{"num_hidden_layers": 9, "hidden_size": 640, "num_attention_heads": 5, "num_key_value_heads": 5, "head_dim": 64, "intermediate_size": 1280, "vocab_size": 12242, "hidden_act": "swiglu", "norm": "rmsnorm", "norm_place": "pre", "norm_eps": 1e-05, "positions": "rope", "rope_theta": 50500.0, "rope_fraction": 1.0, "qk_norm": false, "attn_scale": 0.125, "bias": "none", "tie_word_embeddings": false, "parallel_block": false, "init": "uniform", "init_std_qkv": 0.0226, "init_std_o": 0.0, "init_std_up": 0.0226, "init_std_down": 0.0, "optimizer": "muon_variant", "learning_rate": 0.0128, "lr_mult_qkv": 0.4, "lr_mult_o": 4.0, "lr_mult_down": 1.5, "beta1": 0.9, "lr_head": 0.00432, "max_grad_norm": 1.0, "warmup_steps": 200, "schedule": "wsd", "decay_fraction": 0.692, "decay_shape": "cos", "final_lr_fraction": 0.0, "batch_tokens": 65536, "max_seq_len": 384, "doc_mask": true, "train_tokens": 411100000, "max_steps": 6273, "dataset": "wikipedia_en"}
Each number is 128 + 24 x the weight over the matrix's rms, rounded and kept within 0 to 255. Layers, rows and columns count from 0. Numbers have three digits each.

# layer 4 MLP down (transposed), 1280x640, rms 0.115, rows 1084-1100, columns 0-127
145135123170096114159115165134119107093136117116129098141120123135117082135157122123177143103110145136132135161136119099106170150124125169134134114157146111110137092062132134090168138093172134096129058119112170129150147113092129166150135161136087103157150144117149113087097077090135128111122139157127094123115134105189118140121128097157122112146097162116101086114116146136109076155124
139147122164115148133103126139149131120162121156153124161109090101138132144117164154115158072103132148142121093137113093131114116124130109136105128156127122155122148155125125128134146160115168116117114146140110115116168107131142169158171118094090107115107122156136115126120153138115101127126152146124116121092134142089090162109121141148157095166125156130123153104087105135138104191146
132098129129143154118166157079110097119120136126124117090154155148167138140101130116133133150142148175161127143113131100129110107121184124114140107117149140113113116133166126102144066133093144124122150095117178121140096139135106074132132160163136131179143156122145146137112105086139127136123131139135162087119110195158175117150131157124114163103132162163106136066157146169100118146115
110136121058134069152170122141183113145130144101150098139129127099124110120188127111124129110112155090097153131139160156123115144116119136137159098079157093122154141131134128135111160092096133128172146172108081087079115137115121106099112159094115121138145132109124104136144101142127133152174113118149187131147116161159153169071126144088106083135150144157148095119117144171130167103133
138113098109141142090102148156140135113121138126135094129124116139120120139109119155127126156089157123158133099094129119161096145083145112094132140149105114118123087176182108129130155114154127069118153170122116147102118158071087109162163158171139081141124161120144117112131092083128139163151115126118145108118154143142088143102166106126126129097088113146141160134116149083077085185123
121142150137099143117154131126158121129123113143139157127148149128125153137144140141113120134120122110140139094126136138124074120134161098144153144163118143119165153115101115117095109148127157122074108119130105126131112131091151164105098124141155098118148153098105123137111102127111123128124097156120142127137169143143116138135084137118143136117108151092144156106131129136138143111105
141128093166109152152107136112126135107166108147121196133144141137114129126150168127130103126143103152110090114131106135128101138120164123125130083147167139121109118129121156169156110142123155153146157099182136168092116117079099119137102105116111122169133173147127121159119120130114116143120063154143153112137106086078107133157149162135130116143138080146117116144132148136113121114129
108084162104159124157138102118125148155140125122090090154141137159126088127130123127096134138115143120154163126109096120130111116107144113155133096110120096111144104112123143134107132159137128129144100149128117172134115149153133125087134140135119095105146141113133118129094137121137124109153120131147104110146134126084097130124169105122124152139100147162169128182114157126106151127085
130163104137150122120117175109136134137141128144088112112139132145152131136121153141169129150144114145130181143148158117133130116137160094130126133111083127106153071157159105136149121092115124133092128124108153119103172148149132141096128152188121125144125151108078142128149103173172145136127128051140114172091130123142121151145139134114134170180122158108118093122142120117129124113168
115119164113113143151156156126149173137162122096094115111147128107156153103117104153184176063132139133131150088148090141080113131137141122142066148144112101127171149110098097108141129113125129116076141103126137113092106101111131119093092156104110119146130131114165155101165127093123181110125111141117090183123147138168141151128066125150151156125135119138150160142067147154158152123099
109100113104093129129168136137139148127092145156165121136123126127136133140148151122115193125107133204105125109127056127148106123130174143139165134114149138123155106106067141096155146189110161127140136129135128127111134143107135149072165137123128088154100144119126106104149133125137151106136136108127101092118143146110154087092110127136126146120160181174124132100113156165139154101122
119132108130132126137110100140146129145093111126145135169199147124078128114108176129122121112136139140148119138144112132128096107125101127148115135121123107099133093090157130133117150098175120131097093163100124105081141146087152123160181145167140162111119105107112136153108138083118102157120165110157102106097139142162150116111154126155081129170143119110164125123128129134161130095121
066104158088125127172141095157145115093158142143114114108116104116141147114153146159137128145144130120180143110126141149138134142129131119125090153127124106094122155116130129112109092154118120084149109138167112123134128142111154147121153139107113111132125200125132157123141101112102102129133152128133139118153114132135078113143113066114128138148151146157128127146125111119077112102128
084116140146137137129134120132155130128120126095118165129099162150129142120134132136153121137103080098181113123129092109115149115169146150114121133128106126176138107124124160105148154137114116093106133184137102135121114118147086109124082138132104142130135128148175184141144137097141090092150123105098141122137147135104108113112134112142128136127110144153133118119148140166158144126118
155130129155127124155110092117118083153111128123107071095161102136140140133125101132103139157088133156145143121147165130144140159147128185212116123142146117114119117118075128136139165103165100142132102109111166104178162119154136129118147131116113101091132122118122109114104073135117110142131148118099111111126184114104166128144116064113154121111150113133093114123148172153129138110093
101154122171119132094110127114154138125121156143156155130140114161135101171064122113134119144117130096070150132137133153102169102153092122152095135120113111133158148135167125132154115089149124158146109116109114144127129152174114095150117153149173145109111112140145125179091104128116132120124102109104085117158207092152123133080127147132125127136133130121116143153152097177150134092085
151136113118141122094148150107128141122131143147148103155121138168111127129100127149175107113090120168115129144167157154143104119193102138133098078173135132157087095147075122089119154127146113112129170155160164110123135082176139102126134162103112105126139131135138150109119129117134164134098139138164177111155157106130103115114143127115140114124146106130120104123141131139133137138157
# layer 4 MLP gate, 1280x640, rms 0.105, rows 1085-1101, columns 0-127
131140128131116147147127102135137147161147145154113117102143126144133113129127145117155129159116114116109132123146177116080079121144147151148106184102166132082110158154111121136139125119134168158141112145104129147132154126128149122118131096147108126150147109152158144109174141141116128105115090123143112159103113139145130084114131144149154146133107109141130143144118137130160120114147
099086114086108143114108112146134143153146143171136103138201099166157146106159130084116127120097167104128131142133137118133143148142129149126140118100169094152145120141170144124127098104150152132121128128122086150107161097169147119089160120167149168141106159130085131151157131124166082143113083134141131142127084117123175170137154089111111164149117097178101101127121173107107140109119
119109142082108140150134101099075087115124130162114089093157124171103132120100164123113155140114125147139115139105107104151151110105174107106122165097112135117123142128080093109099129180180103107146123141135156113129159139100176119127112134138136133146149074135128138087100111074085139120119146095142123134141174125109076152109119133089141138149144153071059151133116128128130142157154
167101099121105132149171080184105121091140108116124151097123128124160093103079140117128166145123077073075097130133086145145089111167095085124123117147116116133118143104121130119138091122152165141095146118147132147110145137154131133135082139127145142117146150115106136131150095115101139117120150128127105167103116113114127154105121142122154150108127131095141140130112137102122143141113
157138150139174140144109147152135153079152147133090097184167154174118117108142162107132140145139112164161157129117157121128090130156115108163128116098153120131146100140104110113144141108103148119129130144138127174129156114125143127106128146155145106102140112118127115127166120071153099124107132161122134111172112083159086130110176115143128146131080142101142124100143142143211071162134
091152172124124107142176142135145137081122095150099117109124112137161091129137182165099088114101157124121114144144130100098124109126102055098153134161116121184141091116107150126126138111163130136089111109102157102103145101154143095108118136121101142099156084124104137143118120097136111154130160131124103127148124103128146140164148183144131124117115119172141126118137121156108111139160
157133128153105140198092119137120082126127142136151162176127140124115165100171159104159161119130123136092099111153134145131106079094148114144133153142162072120130102131140128093095145131139110115101112131141100141125125103151170120122149139137098122139099113119148122104125117153121127105103147087105114103122164125141111158144123131119087113109113106121129121127151112174116143146129
135140130078073154125145098143104132121121086133079069170129145123114140137180184118127171136079131166121128135101122109103105149146129115143151132161150123153149174135077125157110125114111148134118130128111112115116116094169129078145101154121108122168104116129131120166166079158137158103149135137151152159134087136111157113130149121133128115118140123150059105181109102127128112114147
130143137140149129122137127130120103164104134186142145092104137100132133121136169094108081145173097095110190149120142099118103136144098139154153139128087124122141106125126144124136120103182152143099159139152115145130100133144136128120120106135125118136154105058115130128093131104191128130124113130111095127148107136142089109168115089095129128132098155131142111121116106122146143129126
163096086133122117128140137147147112158121134105151114155112139191144117093127132099131140133111135178092082119195138136151087140125137115107149142141153185135113122167090186149126131131128170134124149104170124105140087132139090144107182073113146125125185172166132143113137100147126123106105112124153152183128176156110144123136112105130122121152131062164122131099121130129166100080145
162115148135076116148120114132151177152126097128126123173124146099146124151133131149124097092132141092107104139120141148121126142133145117140100129159129130123129118109179144127131097105110164125123168150132085075105119110139120188126108145128087125176145152102152139130142136117102095102124134154073112148152131149139124136123104120135130115161131042090144123156130174135100103094124
150170112166093118170168118173097121110108112098136130134111144157140126124103138109162118136154148133137121105134170160099076136107162085115127150062074141109140100136093129153171120134127138148118092139123133142168109156073152168137130146137130169143106151105126116120146115088124114157139144148157125104125117115111115140120148167111140135156088109127084133178165150158155099102125
127134111154086152126122148164075150106162135184088120134144136147164153152109129106129115124143085133100144115138098141141080142165107119136108144096129144125143168102123137115133119130116138149121120131141132130110143136119120116099109137147140147147114109152164151098115142165106118081105108138081105093147164099120121127188119128160147089083154101120179120099104113113150113120101
124098136157146132093096122089151110097156117135153123143123139107133121132166123096177094154176124127140185100161118143122141116156118146151115146115158114143152130141131135171175160112147111157127101111153113157117158136123171116113131148155149152145153106160137117148154097109154081129101114140172103159094143161098112106137120158086110101132123153154155130122119113148178134116068
123133105119138136138137129148124148091174164127085114122106130156105124126115167135107131120133156153113136096123142112127101104150133133097150142129123105108146115172168109120137125113138123119129141136130113096120175117141145154124139118131129073126129124106127152085099174099093110112156159124116083116123131122129130128142098120144108134146127105148133138132138139133100149114164
124160097109137130138100114171171166138112116126134121176143093135098126097133168135106168119092104087112126122059127174104126115126120133120111128142129163139099090158080121122113121131151133123146122163196141123067130104113083150132122195104149135118134153097143129091145127124126128113101121127127180139167137185124157141122131115122135143106116110062115120135137099168130176145141
151096084124106113122119078128125116122111132107118123095189128124118127129133133150075140111139103108123155154120151126094097123140146133111109123111103143146121109107162131132144149109102107088107141132086156094106114144130066143103121083145082145176112122078134190125120114174110080102137087151138111125128128166115130171135158113170156141119101137097151132175081133106162146097087
# layer 4 MLP up, 1280x640, rms 0.112, rows 1085-1101, columns 0-127
124104103163147144103122101132121132137125120105129127131162127151122143125140146110143117117118147114118066097104132121144107162126143167126164094118129115153162164098152162141123087120164151131121122126169149121094111111110108125094136150183122178106133151111128116152133117134156104151140116141120146142172081116076133105139144089099157144136109145096147101105147154110133142133126
174139151108126104115117164124140104102119125123133141094100095116161111142149149149125147127122114073149135133113178100151129151086172150132150122116161147127109128139116118128139143113117123135119111152108148157122161122176175118086132121134121149112111139130085122150142202114103115084138108147154160155108072161137137129141165148119138128129118162156131084125165144115100089094114
122152108114128150131124119148117106097165117146085121122099150112083142132181119112090136076144127148118103108171133102147087107049150103124106124092090136157129170106112135097154127130099119108142135123120135119119096142142171130169121077152149153132110130108130134151155090118114120111079118160174142118152143110121107153147108166122165101110068142144131126161146154147140131169101
139132142074153171129129123138162146174136164106146066111107115150139126137115156106146140120125114161133141102167156131105150110112176105147141135112086097128143143119140106145118145094127163144114131159150102122114143112123127120112152156127118130125099122153148144105123070128145145184155170104113103103095145129161163167134149130099148146079127085135166146141112111099106075160165
135178144152089116125113095108134162165118120140135133101137139115099109123089146143094112125123128150128113122135146177122136125137114140160147101129170105129117092095157111126131124137122132149152142130124126157121153106064106091153172126154143133174136130135138096114128158102141156107130093134093126126107124149123129152148146139130169131117107130117130129139123122131156106116138
124140078148127092147194103143086146102155166124163155119102124116075142092129128115132093114150155140067081102096125094160136153163088167129148138097110108149142112119128142140122106114134113128155145085108104135172110133113142132087088139115105135117163160118140087126071089144131159157135126146129139154102077099187127124135127116129131138113125122092098138100146149104157097076081
111128141132133102109064111113112125160107136139129104161153135135169141153160140104177157146154144125120132128138111134141140100096105121113114142163127111080137141154103157113103116120108125094116161115085115131132108168113156120083196136131111115155121103119102127123154162149167130104118083131123148176147154153142102126127123137117166095131159116129128120150094096127106165124113
131120131100110082137131165106128124116139140164169139124122104119123135108078098117110124123144119172157111143121114126149087166101132129119127143122120096156134095106127123129148156176107134060105128143176122111127119159093161164104127145173158160089090094150170112110120169173149122176114066095166125117137153115128114108173131101182149104139090150122112174095126099183127161098167
136139095126142132103125174151123105207149135139127134062114135134149139112151078168144125111170119141130142108152124156112125068173155075096119154133091137138103116129148167153123175078137153165092128152145153121112127098136169142092100140132151128141142126106086144102083115139135143114151127167134159142170137170112141137121106133091116121161110116158124092121153139123148180105130
153118147155150098186142119136139139151113130157143149142132122103103158096108135110094112120070124155131107100144132142127120097096149155156158154111130126164132155150133132112088179122102167094120115095181178110146140151118122133130137102120086094132111152111135183125141095105144140138077112105122132133118122153137115128076111118071140135163150131155115108111134113170183154125137
143125134136112123167127125168133090149154127107123128137091179126134145132157135122124132107146133076108101129126096124140135149142172134151122107132072144108151151126072122131108093096154159134075145127121145124126184101090125163132141149113118134155102128081082100111107142143129167181091157134105127136166142166153112145083151181099147123097112146186159107138122160109123149085123
105146163116132144196152142115133096131138120107108131144114142140109153152115139139160092087081133133147166123111114089150125113123150077138112144121148126106135104161156175094130124120127105107170100131173137166096124162125129122122122084148097131146129162138146131086133123120143104108117121144139137092136095122142125160133108119115103100142139086161142122132145117100128122092127
120119105088141097134103142125126094087103121117125088070136130130151108131128105108087130106120196157159114155152136167096151137119120129130114112122162144167136105094078163155143104116145138144138105132130147156115139075101149098121088100148135137131120092114147127111114157134072168088077165105126122142113159125136095130161137151140151144110097110125151151156108116122150143141167
136149146133114166107113175124138113104117111102132138124136063136138075101127131145133110147130108142181144123170108134114180126128102087160156118119157098151083095145112148179174168076174137110141144114128133129084130140154147121094130129119143163105147136140117107095162115141142128129158138164142069105131144131156143105119155114079172111078140154143167125125128139150164104147144
124129112133143101138115126106095162151128114153120134159152118121086156140130101117119134124148142139118164139163157149102116115105164165125090110076094104149158148125147123137149156154134133148148166158123148132107100123129156154127098165128138130167127078154123120143121129125139114106133126148138146106141118130096172128146113134109127125121112133158099121120120139116137091114120
128138103125088100152161128102106117161133113153111114130127141138105128136107153093162159179130104112106137137129128151111158107156119136144141125110106115106132124135122154103145157113105161140114171136126099139129076089100181164169105110112133115159114106125115152122130137131123158096162123139102157119075142085112170144148137117115115131136150107122150116121107123159111109172125
083115135130092095157112149109153114119188150143139136077130102073158121112127136125176158109131110146130121109053114106082144164174139080080131132086131127136135118116125144119137090116126118121191131125133142136150122111058063162155145126107141101156099133147130110124129137158148070125134115129159127148082071097156152094108118146149148111131105149094083093116090126129096107144161